python train.py --num_hidden_layers=11 --hidden_size=896 --num_attention_heads=14 --num_key_value_heads=14 --head_dim=64 --intermediate_size=4800 --vocab_size=32768 --hidden_act="geglu" --norm="rmsnorm" --norm_place="pre" --norm_eps=1e-06 --positions="rope" --rope_theta=100000.0 --rope_fraction=1.0 --qk_norm=false --attn_scale=0.125 --bias="none" --tie_word_embeddings=true --parallel_block=false --init="uniform" --init_std_qkv=0.0209 --init_std_o=0.0259 --init_std_up=0.0299 --init_std_down=0.0299 --optimizer="adam_hyperball" --learning_rate=0.00506 --beta1=0.9 --weight_decay=0.0 --lr_head=0.00354 --max_grad_norm=0.5 --warmup_steps=248 --schedule="wsd" --decay_fraction=1.0 --decay_shape="linear" --final_lr_fraction=0.0 --batch_tokens=65536 --max_seq_len=512 --doc_mask=true --train_tokens=726000000 --max_steps=11078 --dataset="wikipedia_en"
Each number is 128 + 24 x the weight over its row's rms, rounded and kept within 0 to 255. Layers, rows and columns count from 0. Numbers have three digits each. The size before them is the row's rms in percent of the matrix's.

# layer 4 MLP down, 896x4800, rms 0.0299, rows 614-681, columns 3264-3359
101:090138163160175116101123128100087100087095129159183125117107121110113127120129117124110094129167169120166105143190107113108102095125142110109169129090116077142121118105104155123125150095136127134188124126164161142133138124146150097112103137145183133144135143127145142141107138139091068085
097:145124158141110127134123128146141160103099137128146125129097084133117126107156116106115113090139152124135116159131162156137122109136097104167150106148109135148128157125141113145138154143135135136137124150139111099134123120115084149112130158133126130121084152153140119150097158128057132130
102:131094169184115138159142121104159125130165156107151072134131136162164158122117113107126177098120121137110157163117082106114172142161087121104124108123108128156107074091120144147077104074092169139111147140156149141107125107142148132115080146085132151166127103093119081119149116129122174118
095:131155139136172158089123109105141117117131152107127111116147136127110090146118123181126112119123141156103158132145093149140157092130107180092080117127098131134127125133158109117085149135143110109161139127120129104155115121113123127108146129121142143090147123131144099142118162136090120152
104:096109130081183094132105158136122093129110139119129146080130127110158149113130106145128173143099155124128133119150100109122104118085138125121109095128105112101144117150120137135122152111169111101102137089100089160112083110144118102135154177194166134116126116154117140115154168143110109103
104:162114174085118131125067116157137114094162118125161146124106131155095174147170118102110156128124104131141132151115143125138114160132188149118141139113151137112135182083138153105120121114148118127157128140110099109128141102122102153178088093138165102114135153139148103130162130119092122121
101:116109110150104112128130106145131159133173157134113094096133101114119137140131092124103178151130082159101154123121114122175127101149139119085114118107164104151115151114173091126126140092164085112150108194162143113153125089138146093125074144109121126103136154156155127117141153112143118128
098:124168108144106147106093131101120102148142133139147112101135107147115144161150113107139160108144084099160130133120111162119112094111132171083076143125108159130148170095124118171128167174127154120134143156134135097095145162138120109124144063110158143155142149165082150149132153170118089157
099:104108114137114117158163133117165109102133147088124143127132127135085102145165130155127170136171095117043156124134192137161090160123154106164101121188167166101122137124142111087160123090148104091140170097150157126119125162100114133089098094143114143131081084098159137148080074139153110096
100:144096180136097125176135142139122130133132165115158123135097162095125140132128111112108124160128142130118200152099090119092124138150163116108153085143134149118089166130139120120113113111096110154108147158138152146111137100183120113116069104139121125101112131148140055183102160119162154132
098:138133168136124116135118094127139115167124098130185175108124077111132092162173104109157093115114110130114144134131107156126088184066112120096108122102134158175139114145106110119150084187077126069071107105090135158133111112091105108152075163136131129168104096149131121097159118108132112144
098:155129111136068050095092141115107164151138111098168135118116072100148104143130101115133113171130152084154087145125115122157162161087103111153145109125109143140139124135136164122075107169146132141150122142118132107131096129142129123103122162106070135097141174137140156079133163105142142117
101:171146106110117138105128100166084151109135132105127144099123120122129140132141113117141091122126155118162113123166097118117089093127149117133140176120098112107092140147125127105107113152130100128140123144157142112126074140164159121140107099119158149164116144150109089095168129113140120142
101:170125165099118156100107119156181147127142137093120162120139102151149159122118145084129098161137123138153136092115089136150075097112159124165158119134168139108135133140162122115132111111076094082137131075104175167148133159074144082121127137096110120130153132131131123118097149171140128116
098:126131116155166137127159134095138103148117134118125121138128127143130126109116148116093171112109146122096112131138138134117121133114110143130129151115146118114169162149135164104136112148155127113151130066136109148135144072077151071174134152120132111177124109153108158094123134124082086101
100:094130159124119122136168151120121163122157132097136181086120139133097191105110121133138139132143148139166147122138176117164111112125115130129124076138105157174168110146120112150140132099122105130123132111121143142086157103129130134124140133099139172106139154098146105149112140175149087097
096:111144113160102160128165157125119142104175114102048135128131123144169129091121100133124114104137108086141098105138085140094130130131172147106082142121122150115158127142102174099161153160120186126177120119132162140127094109126131147119086123166129143131101075118136137141162109096134174157
100:127138133141116147125145133149135094184181114166103120097132116137121098128111149119122136160154144108129129126157133130144115136109165161132093130105136119125177108115126170155166157141075166109173092122185149131118135168137132159108100112137129106132111120154076074170151119179139142170
096:085143098113118166118175098123145109114131130125117134100117148158139139141152147116157079118155119154123145114135128076132109164126150132102113112141124104166107139143129148128136115113148102111129113163129170096095139124136148121125114140139121175162124128114145101166129120123088120108
102:133120109109146105138148150145122155100114111123114143111151159131140168160110110119092114108151184144087156137150129129122119174120155090134110126141136160080114145175102144133124111116109102098130142103126150166125161147126077118146136109086174139112109127130144102114139081132123125114
100:147131119117151186130143147102113127132097147101131103100153099111099114162131093109180114168139128127106108133094127109092122136079169119143080124134140159159156115138108113133126121143149122155127122113108173110093148167121118141154162107123156125073091106124143182142184153105119108138
098:153089136116109125138122098143132129088128125151149094123107159082137123145102130135116170181119129165132155105161134131124120119133131124122132178112134103109128157131140125097132165129118096162152102115150134135115090154162144148101119141120099172143111124111110141099123142131108130120
095:097161145131173145140157147112171111146120149117142122146127123139139113057154154110125125134143117115103171100094149085156116133115182095124159221105150155100171163116122123110111094134105116122153111171140139157131106103121130140125112146124134128113091131137137125138119156158126155083
103:143141078173096134162124142138135169157131137134147123112143136147143169168118130155131142142107137135117164087116134147161115120111113154141135144099166120112129153105115118106175161112176154129171129099114117133129144125107150124143180180139118173088129108158163130069173133128161138130
093:121140128136097148137134133133111130093127132136120136118110096131129116161141137148126120113098150133119129175099144166148169119134129164155131157106115126119170124130139089119171106175118147059119088164118180118109111128080129087106148125161100092151085095153145175156118082092091118127
102:149093145122128179139147084139136175133120124119141111132149126141106094148133144073153152130110120183131102128148120115111135156150142129111148110129146092107142135099162099112120139131103149098141159102148105153161111107128079114100137173127139114157136126100141174110108147114128163097
098:124134133127138139165135165143128137133122107145138152161187106143163089120126155126128176126122113114133116174136117110140184104121165125107138152095121155099142132139115100150118142141119113125127167094111172140115129142135118104119116136143116100137140167133148113108135091125103123114
101:094161149098147101139122124131094118109106123127133126134126139131142121156135163130077111114179145118104108143160135104195122119166122126083100150113099150106128163131126097122116118090140059125130133101160117113174127149160099130125167105092121115157122129135091168128134131149112123132
100:139161159112134141136115118165136150140127194137144181171125127073121126139142088107111159127093113109131066157150075139139063163131122135137077151173123112114097122135146135103122078118120124141133132162115103102099081129173110146102120148142154107121195140156115165106083107159128179145
094:149163154171128149142154142145128100132129164111146137125179126122127136104130106134130108159119165127110106085135102126106155173158135132159145097168088139157102148172157102109150116095133106108145128144125142107118124147150094139126115124141162124119110146144167162156121139153101146138
099:122147149104131110123097093123147098135150108087126133144128125121141089107118132143171133142154127134144090125147122136098134121101112099119121105108173114128156133142115131107146144157116150119093117146153096109155138121117122122112117108157119144119112146126145093098143187126105131096
104:116155118126125126120164115124153107120151120154130143094105118142101091130134120114096110109105132157143088080139137118132098097121098124113133112115171157134115152102156110111153076112184125125110133177084108109187130138100129107105145123144106113170087127142126100144098143097114131175
103:114101156157124141147128134125158151111131113119117118140171127156148117114110128124143114132154120123114078126088118163107114131125151132146180149134147158130116110146135155141180123105145119139147097162108166155115129105143128102094114125093117112130181105144114123106133145096137116136
135:134087077135157137106109094133116111140150168137122118099146087140113128158126123153145114148171081125146189137188104099128138122176149190093106114120115110157136160101153175121153132124144073128119156129110113137113157111124094138107120098119113112118131183129143170130147118106139114165
104:173147119138092120142146115089078113165116187146154131154136173127100113139104100107141102106115121090152118152106161093116154130125125117104138165108121101125110114131132098109126105112151115134135088132120116120156158134146137125150127135117147122136126108151090144126116144073131128137
101:123169133141125085108124160054145137126169126094119119117113087127139114062124139096112087133119166080121112096122153145129184126146118168102101127107156123097088120133107146127114139161164137082133108157123151119118133082144080160145177150138122137104117122132198123111173166132116110165
099:096118157133135146100136151124141171118103182147110129111149109129105141146152166119119110158099168170141119133127097125157112141129131154135150115123091152134118149110074094085107141182115155101112107092129138096121153130117146135141097119134140126108112128125144109119134134093107124122
093:121135134136099114126169122160101142136133138132133108097126104111099136123127118142146106134141131100127119117120148087137129128136131140115132130167141109132121111172136160125154130116121128146105071127102146127122125166115150131108143105093161159127087117116165134102103126175116183138
102:182111103090122094109136108107115134076093149132109133090109153122144133151125073077126159154126129100154125061124085133119147145090150109105085099121169131136125161176101133158173145116148113158113113085122108130122117112117132156139116109137151130102140128167118113162114108113166157147
100:105115091134176144100165142146154124140116130132103152171151083162128116114150093123098139155156145131127105144127114135176078123111113156121100140167156155120132131086104100147084137158123079124156151096119141142122128162192096113152155203101115118160106145099117094111171114109139111123
101:148171164100133143146090150084102150168135151131186113124132103149134149074076081090181141096136107150124131118084131131095146122109111149135116114111150141152122157098093122128075132102167135112124091162109140134126146124099123135097136123125125100131150078148130141125129133085124137131
101:101141141139136161133113152139088110132148072144149151114119138128121112089096101122131156102109123065120145126131092154155153146148091148126134118106111123196136131152097154150124130155149135158108156140129096101133114158112086148112099121112129160143092138125134140143153139128108098142
099:127164137129121110133138165149146156130073119134158145138122101124153102140119121149074088125152147141127102129148174121122113092112105086128144111105154115093146133086133129117119156162121078118161117134174098120155186083150132108147116138126156134148152130135134170150154147145155108140
103:110106122150098125150160099141153146142121129110153166156122106101117164089127136143157151093153135173129132144090106143168134111134165157112126166147110124118111126161123093094163107134137104141104173157141186102146126181171134093111169128125146172111132161110105145111095140113166092157
100:108105165117087148160157079124125151113107174152093125132154097095136184094118121157129094195130153088090150130117131169143101149120133114123150137088125116098149085130142133130134102109147163094095123161133135089081105132121196143112125065140084151103123106112141125124098111114096083085
097:121122097084136149154129115119118123174154161061069120131133123075161130136149126153118131096067153095113121127149152151107127190112137126084120113091198134125146123110130120094132135126138113098110141165134125101137126120101147182089085099151114136123152109109104098139102102122160170135
100:157115134171117098148141092142134144134121095094139108131131159127161146123135144162156091163109146165077093084117130125163122119093112113130151134171116145141123140107176137141133140160106140141155139124101106114176075152156151130133141119115132114106099124128102159134141105122157190181
099:113127135157130102118137101164152158132152135126096109108162100090106114099101107093148137144077137135161141143109178144106138126141146148123115100152143112138130110120105125091149071113143165126108141098139142133124141107126125130133093140123116174144099118104146148120162122129129098123
097:120137121127137162179098157171168096165138119134133131129142128172121158106100095142074121145138102122156120099126124117155067153144123164136195127138152107142106156101068136109183173129125142091132141132138117177100125093153183118136159056154157165114115111128130149128087125103115115113
100:107185112139122135121114134096160132106126142130103110103118148108146122168146120126137130123099161125155139059085134121144148108151110127159094102125146136125133124074122147126122149162133164088121115164113154119117156166137116079166163099110159130123106140163131119123137158146101136119
100:142104116110124147116125109162099129157103147151115144100137134110159151117106091113108110155125123135100098110094151128134147145118110104150128133119145116139112159127133153113163151131144150141109167167141094150096142112154134147142158137129133190118159121132139104124110126113151153175
100:160183119122107153162154131154131146104152143099143145117108106125129129106098129154134129153153129113160122161141137144174116116113151128139141149156135089144090148103094131118137125146131115149112172159193101140141148175110139130122087126126129139132117159084145128145116105116124139125
103:151119085099137137129171121124098139103095150125137153159136137078119119152089141117132120139113154103117131141164129134178131167132122139160126158138081110152115185112110112124140132111142119120137131166111117117117087138107124116110127123155136111097153137119164109107099141139087149169
098:149131077107122112148136139091146164098157109118152122133113125110108151134159133121152137164138141147119092126145121153137120072151080133142141128119153100097097143138198154126135098158161111097129115149111164165160125141160111192107099123135154138150152079107075108138134135145116095163
097:114151114144162120151104126106130126124134105144118070144102092135122161131135147133115114139151122125095105144132111121126119139113100100127131116143137116137140100126142121112136119095130106079112097100132137126169157095157118063093094109130163154138122130135133130125111171131121138144
097:103149132103174152084096145130133118154112119078130121121123146122126105100120127169123114127127141133131155115169141081139131103099129130115114132140148136122114122086110110129131124187131134097165115163111157124129087130139133181136130133105080097114183131092095149144130121125127125116
093:147110117134105109113100156123138120143187140135115099155161101182119128122100123127136135166117155173114131137159147152113162163117135129104125139134105113132196147131133121154132122155110131128131126155131125137134128079136129137089128112151090152098163135163154098099122136159100179111
098:137144150130136192102138117166138115139135144134139143123219132136148100122154137140144167091083155090133111158152108145107100128149117151119115114130109168133137146148102134086171128161153148160093119133137112133135153124063114154139142119165175154138157102129173103124146174099117104127
096:116181144148121167110099155142089148113175125115126092119077129136110128132144179084155133171093129062090166119102163082137152147112176098164101094099141105149161120101115165147129165121111093175139115107137130138101086149141154143088100119172122062145136125102148171115177109104065104147
098:130138094102140130140104144172130143071078112128172146155116110095153127104139109157131117110155110121126149145130111114150115136158166105136124137123133144136104157108109178133148168132124158132110104137090128117161116159112113125125127095149150145141179137129157158120127161141136198122
114:111149124139122169143136129090137112122084127142117145123112142107134097145120131108110161106106129149146055140073130136117107110136129117109153135121164122103132145167098145125106162131113110119126201118113166112129132148128137065183126072133132117131113086133108114114104120114148087094
101:178136162082124153090123082087106170122113145106119126144134102123154109153101146135122155112135130151087147165116119109161115131132135097103154154121099124137163133139130135079155096103117107125134192163138106099095115130085142169129122116118085116169140084107145095127180129106125135152
100:128115077131129152167106109135085155073105105118117154115122108158145067137188105116151104143147153160139098160112147144153177065157121132143181159122148099105133122148081181116102119110123109137125138084080130136159105131132114138073140153140123146117114075083143105129142143101146087126
101:126093129135164120123107108142144109098146129123124117133114106136108162109100120112115120127118131124180120161149125132182070123097126131105127133117115122142129098106137123084181117113125161110096133148119130152102133182095158112167179098107093141070112145100127102147160148107121133131
103:141116115138123106168132116124132137133162105149134122148139142147134147150155137134078160159116136142143122156093123094136148115178118112132136089118133107162105132076145157110158137101163148073117135131121161121083161155139098121155062124152159137108139123100124117108136124180074075110
103:122155138120115167097158093108147143161095099119163102113130106101122143137122137105158091114149128137149160112149109100124081087136196100119123130149105133159106099138185150098137108126074119103129122114136144171080125186135124107118118160140175152140133149140087142105148077094097116153
101:129134126148133149105120133126150150101092161160168162115112134096112143167165147153089157118139123141089114106115113142110094104106121129139088110153136111184093172175101138090123110141106132095134120159145115155088129170153154097103165126126147133139154118117116132133118132156132037143
103:080129126117132169144143123138137073137120120128132210131154160153155131083149133136128122125113114162116154112132140104127145102139102132183151129110110157114105139150151130134162125118104106140143138127144125147118129082086140127123151103100140119154114109119150169160132141127120159131